Each number is 500 + 40 x the weight over the matrix's rms, rounded and kept within 0 to 999. Layers, rows and columns count from 0. Numbers have three digits each.

# layer 10 attention key, 576x576, rms 0.0661, rows 492-575, columns 288-359
460523481476551504550507531529521475469476497515496515536587467509491462495479427513453467506473571473435560422514531472528492479548466498412453543453451472504558530484491519492510523452522561498564495484517440568534
457477548559501540497460481487564458472489408494563549480519512591510523455533428463533427462545633562559558502381539423505543493462452497515483565440528494519499492396502420461511351480514410505490494477505529529472
512575519485464571555531483537603488409481554506564543526556529472467508439449568517477483457481525498510504515589460556533495485514458553568479465472503536568487520549466571460436510484577465517531546518557502520510
464505483528532505440438490548519452511475485480548526508488462496410545457518611509471588532485537564482493577535433570490504543535485556534479481522561541512534569466492437508553506551504500531480549488530526417480
488518547557448529502540480516458469589545472500501460504474510470492541540543503398560543476546493569437506496403547484587601553449505445424522464493448477469554378498561531505495507458514436466473481443442473593518
527450436464557471536465568439496484481460406478516533496458536488456494519458455489496484531551499500498494459467485547491482498541448553513493570504527453524578490514486593507522526474604502516498586482480454504511
493539504504387485497478492546498496403519535429502544567557560548488534514538472508507524502490519486521529524586431531444467481546549608522521529512525457474491468483509492443407372475439487494480481481474456457482
519556466492525550454505489503496494554457435510491534496426475472529447484486539462510544539530446503424455500486502439489540504454520507498465526470504476559505493491507427526585422580595489496477492478488538449472
463495515510503511486505511488503527520510547457460472477533463458564496510526495496420518556574487492476468546533488499476526503482511498437453514503478503490448528416511565521534555534514506466555543511504538369430
574512474540476479472506537523432488514535472458492572576475499474507455570558508476509443503563464476537550520543526558453563456530519508590563477499564549479486522455556583491483458515575457533463480527521513472418
485530522494534524471500499524498517500474483533515549547519511490484532459454470447483499464435536454504503465522523412473444511554516562524515459397481492517456528557478545481445570466504459507479558520492511568614
489476525491511497515524516526503537519457423479501518471476480501539518492487497475477512520509550484431501514453504420485487533554483510486490511488509480512494523510527573484514478508507477534497555478505493542546
494543497499471538532494572528427515504509599474481572399474583492543454555495514470519429490563586527504503514468644454526555538490434541499535444450478484474483491497489405502484500466480556507466428494483502410480
535473507460533462486490529551475518549468536469514498501482442471496494572466501458489484504473556495470515410421526454540443501500472483473520514495534497521543490518446504502569570470522575512474527483473477542508
518493496446450545479461469528480480518479540483507546472592499392507520526524534550566477559494528516536518474489567513542437468529523639520579455529467444447521477513504418558470461549492479485446484483558487477615
467549460451493534483488569491499515484516472498468463530529541535494488486489495593539477507511470490494470509475538516529490467531448471512468506561445492499524504485492507518443544487536483421548541467526525508557
536530488490552485502524505494524455451488582415461524510512450487510429512476482474512398543528517504501513481513526513432452451509553482492445454463480544545392485517561501493499510502553525475496473449505471447462
527443448562517473488497503516499515505446514467533508506481479525549485515513541524468555504561510555580475405555426492504508471594539500485467530526479545465512562504540541589553590526503496493500554512551525472468
554489479541504482455517459538493534489430481437498536478418479494537513483525487515495539449507478463501536481531536481504495553479495491477472495483460523514475521495518588471503550516446486458478566533550555517461
499481505510494518502520500548518529491478460477507517497477469477542498532463513482437508537489552500422501522467506402508499520519487520472489502486537509497463520495510545488527488532509480515501547490510506531558
493450394488545570419450394423524448518536552436452530396461488478428519534431528597469505517425486501466517479423547499446541490491484580480533513586507562527549431437486562507571369498455545463575432471463570585544
530509469491541441487476469498487506484506471479533517475547511509534475488509477520545505479509492445515498488448504456509513484484526525457462527516457518489546551503489519489468528528512512499468512527519519526495
486489543494470536480548482471436500561542470491502546483533477498467495600486515486548489439473451527461520492438539455491524530514518486484471512495500499501555573523470519449488485501446504480525492512402456498519
454522571568475586523470486519543481521499468562485447473568500458497526509497588540578490489508452501527468476488449503478509487498461559505492414500504464456473548483513489464497525526503499515495448488511557575572
437506503487500605543504508539472491556539493530473492449558559431485462585500493470555538483456500505434514441443561531477476471496457423456570469498492445525449543546536520486463524461484557494555480481417563462532
500476490521503546533412512514533483512475500507459494449530495474518515532414491536580450486494529500533504479526534530450505515510516530506496469538518493485573505481525491465526567481568492526466484486537554562511
497489452505494477549460493498540473484475507516557510504477533517560562468498458564470473552598551494522486572566465493488472445555556554490502471507542524499516497474548477552568458474498545465443518489593552503509
544487552490487479465485503532510477428551540502527542501552374473504509441493459492448507521403516412559520575597489509493476487527520556494428627523485591538517449559510468527497424476531333503449570479467447542447
487504513487506556500465513527495531513462501552509494463491510494530490570464516453524463481520530541555539478481560520530552516498475457545517451523488417476528487466471495480554496490479521509484485542515465534502
550492540522489410543550485530489504502469503385519472570462509515605532415526463515488549531604430520506485528563384510543588551509583430496536505497441531515467446490534492503500495478490562459512495494559487464460
517430608446512470465527533477554464395510473436525542508555480486484454443478472567485478506545487457543502530545527410497534487557480586467463486442473524496521510501492457509498543515478421511555544525498486505568
469488495443564472455497515524501524479528454474454501510535428580451474469485477484514493502457505465464460530435523466573459492482478529555518653541337480499436499580572488478483515508512428526505428540516436614489
508543484482508574577416534553550499515472489487519516476490509518583505515524477473443528544570509538565434526435558487453525529567436465489555482475533501478525453436561513506506413515423588449551464391518618466569
521533447558550519485506473468504467426514643551530517466470493513458466489462408554470467525481491473524545548572451509447485459508545474504437495509506597512520498520459556474515421422570442537492574478511485520421
493474555555415452488545417547513551556580552388465506541496514501551477450545513547462482436594463505570484535491462478478536562471545522496527484519493518452512431485549465521499530509477505421462475467522579526523
531506470413509473513524539454482522471516533477514511522516482537468421427529460537478488522513495490474496536482449498491501530555511581456475548494555584482478457537517437485541599506500561537607494519486456492554
505531543545505559494397494499497492520517503527445378476464452486511483518516540373537517488496509549435452471431425470486437481518568483518541456461439519537484560481554462478528484554429538480566463464505537488569
496512485477584504563518505488504499609525559512511526546363502513556503496554474584462506506524467593452534524439524460556529499492423465419532419470530477472533399443566468431494478461425634397528483465563646471532
436395497506497507452447497478570456434520528480549433469430463438498402534522473525489512481543476482536501518483484430477537499500463480382451541578624487491544537522463454537594483507473486489490522406459580479519
518499476432511493509544451465513491475556539471534539487542501533498530411506404560537521516478464429499505479553489489509501515522496525486489536512501548520465473519527451489525551480558496499563481524524493490535
488437542517459389687528464488530570518533460443441430398468452475548487446583484539465446564560484526471454496505377526517510545501638431482513440481518522542505621448527424415602608570506660593506427406576648493580
456524538487491538530490495475533517487606548485461479451512508517479446426532453515521491419445441478509451499524482440494471500441492536471481471528480501525478516486492440463494477524534530545566481522471539474477
547545490462514464549511508561443437517484581508496492530563455521501526469506514477515561520405532378463501475607543581506477617428558498572552532551542578592460547552512519556481500451545499497471487470450450475472
525497564508441556399457516554517467447552504492529500536526511520539498444497532469501449508498488442515582487514468453496454426489515536530394526467481569532506397511538498528584455515507341497466520577463424522511
476578531476448540481488595569447461609506564567519500486602569498466488480475532498556505480498525424530509518513580466513479533514520535556462573408377469494422551484482519534407522486568476525570516559513382581414
444506506516536560493365486535477503483516497530432472501545514430479500532492472461508525513464483522512492546406550497501520468492447487465523489436475452446518527510523542467498405460483536480553498422549500518453
493498442542458396495539525505458483494473467573496512567530507535509482562449529494431485512480529442420522543446454581493413527451480537526525563572486443499471540476526552534452476474469516548471428539536455466498
544504456489577519492384480462560477504459487560486551486463475523489541535511527477460597497544508482429546522461524392462512511622479454432376528539525531430596417520504485485516512541449512578565498460529465470558
474563534512507478509463535520569563534477471578457441513472587449470471487519505497563471474526547541532491519423528461555576500515496480488552348490502452471503545560487431490546486555500519549437504441503524415470
438487535459528463482557490519492440521577621474512523500552469535429472503428466532497529592371471442582482474541469570532501487539456464506533597541567588591485444570473490508519518436563514493377551487455452455433
497420424526483502467422480534575553527445567462481485400520552425509502428483409553496494514568551449493582573429493465460538633559573493492401511466544525384487504495533526484596565426472455580496480434462439515530
533537488488497461475505469410501564519543575506480495480487469483453499453522505508542499522504578518472472477560409471529512516495545446500597556470566566526550499460507458486532529583559505523484516558437533502505
536546532459502555456517500529491459517486536421504462507434504455506476458590449526507497519517491455564521443443523449497609437592485504507512474522475538507541436464503515589558498518502545451500521529470527588513
554459528490434496581452470473510532524520426554479515470441531450535541509549501536457518479621437523552542577467474477487540498483534522485485418547506455494541514513526439466496451561451493447497435455488555516515
489529499512518473536500508454552469487507505504504498563416497579513534525515519491467577493574495490475494506489395384556635501553409491498478501465570503442464461549536461552497538502421464519502503478558513458450
540515513443514512496523503517499454587533507468525484486524438448538575497468494528507472623437491498512501450590495533507510462543528515549462515616463489600544512542534506557533425546548442443395539528508437535412
572490498499505520441519527507486522508436423521471471540507563556470541578518502476487524473611438509503483498521496536554543496498594546441538477509420475496517501480419537487497523465487482435537468386491525500522
524482476498539482548497414466558495417541509495485585569479489507388479549489505546521537558536457561567492460458497483520500533491465484479536483538464495504500510550477506531498566513586526464499522521478516529491
497472513477443475634510505549472538603529453471390476463510528516527468512523503548496477515509482574505394504443511511518487541523552467501520462421479497483449489414538436447519547530473639478555409451557565538574
512487473528507483520548495453547458447406461567528502451496526539470543606481472503456524544552494533425475483550466462477506535547462477483497494492483545502523540536463580529458507537475437480515521464496514486453
448440476560507508446522472533490480584532528462481484526500498474452515388612503510505492452595506473425509518458371397527604455446606508491466472471502487478506617537468470491388565517487567504493515443489490546489
493488509527511461499500493462492456500463440541496544515498480392549513519446422482471477468516504525476526499482568437476570470554489447484505472556558546474553497498450526481503483438529518423403528526499540528465
499512418562447501514483530481478479446476482515473536532547503534582513512597385465492518482492443470538492497543555495450489536543562508459517497511364497512520482552544559563543477383497573506519460487518516504495
498514517471481479462463460559517494544511540508475538487529480478496485451514558416471484480472522476494499497470483427514538477494413510488549524531476524517533381521495492437479407565497500513475457497462532452437
516551482433456491451517460501507504505519476537496522474457507523543528468507530518621506566512535500551443526514483474448538476513489516489430542533552558523562448480560412546521511550539510505487486484546533512560
536500558513501446464416545536583476508480536475423491428457464455535472473454576507509522508494471566552495396424610453529540577486491550509486469476543508508553568462489490536561526488524438527473524491471459535511
496504478565498508528461455455533507462510505499449530500472446524459498491539519478500498581466491552530498469466470533474540462520469425501523450515518413531516542401547518468482501465477507476463474473473608470477
501533491478506528471538597493496453447448459564558490522583493498511548540504392420470534535488547516445489462569544533495484517485548513505495539404522523496485468546481522502516544479549445475531539525512487500482
528485515531532568488483456515489497528448479433512476529502559473467480459545528494486530487524461504518525528591524469520523511476530472462490494500519553491512525427558518473488538481510517502400495496464561504507
529461542464495563495445498487482493492514478522491496545508520448526505475505508487542503459490558488528492531553499387520492452472490542575527486450546481477443474465447464470457481508474460455516544520488476479474
455446481533488547447505501428499494504558548542520549494539506498511525514489541504504511494523531451481524561609414448479430510553511477506539549493523522526531444494527508464461491485525545473469509497432485489452
457495478474480485523497407457515526471501515510494497481493511439501488503452487543541500524483488493542465546554472472488490528433451516513533470468545479510483498456475510495571439514543474451517492483462518522507
473510489498467498484490498533528554522401504476477515515575488436543515539465517528482492489543524485478550497560499481510436493420491525457404467465502488469495579474500563496524493435466442527484504525465509530499
470545493540491464415498480457453498528496537481520503604376489485570444494437444516530507487470528535469488524441471440463504585490413524490550452529549471473504471481508455551540471492497499503529491494521532465585
511450473505483544467476374513509555471521451491528525411487532516503529482491486450480526523532407587589507536471539534535578536549442465479470536456511539469559400472561450506544550548497503464513442446502541498589
564511495509469527527529508450491516430554512517480473476461501498549521510557484451515488503480468498514501504544471543530531574504533456510559513509397491500467481492529536550489509425483507505536482495541482528510
440467499508502548462519477520507485586507505464461494504429469545524506542497526468449514526576486510510495462466540472517479497545488458460452505508502514495503462506488541539531480405505482453459497488454456498462
518420479479504546517532494527502496513509475528456534476495499477442517514467561542436552523500466527574490507435495507515556500493497491544488516494490502490514467529535517490517459550488480498496509525544435569501
550502540431496472518596459520483474467499484486521499543527508515526510501546528472544463535525447465521513476500490483467478447523553543526521557504513463555486446502557545565504472569545474496494488558547489447456
536504539518548501475523520495480483460532461504526466555567516492489605445455537466495491491459463452500525474550525524485469510522431498488464550449544539527505527463481502511491529497494463484510528526530487445549
577513465528499470499520538461425480492562494502487522534464527504470494470430494550508491533498531520520505526462482518507512473426477462457569532482539527527487543459480475555482581490497552565547525568496514459500
507560492509517506496459505534483460443509505523542495534491494402469497513555509511521532426425506505525549529532530431375485478466521481473567520467501470491476443502476505480485474548573529500539564526468527485441
516476513507510471475465539504520503478461461513501507482547492502480498537481512474477471473490486498481492489476525530508517517482510471495510535535500489510518553504493507503485520497518487481462492532474501485465
481494542519457504457581502492455532605489492450506498576445524512516539539526444496468514480549548501491519478567498465481496493518554464471538510516500486484476463542509469536518583542451490514489500495497538521467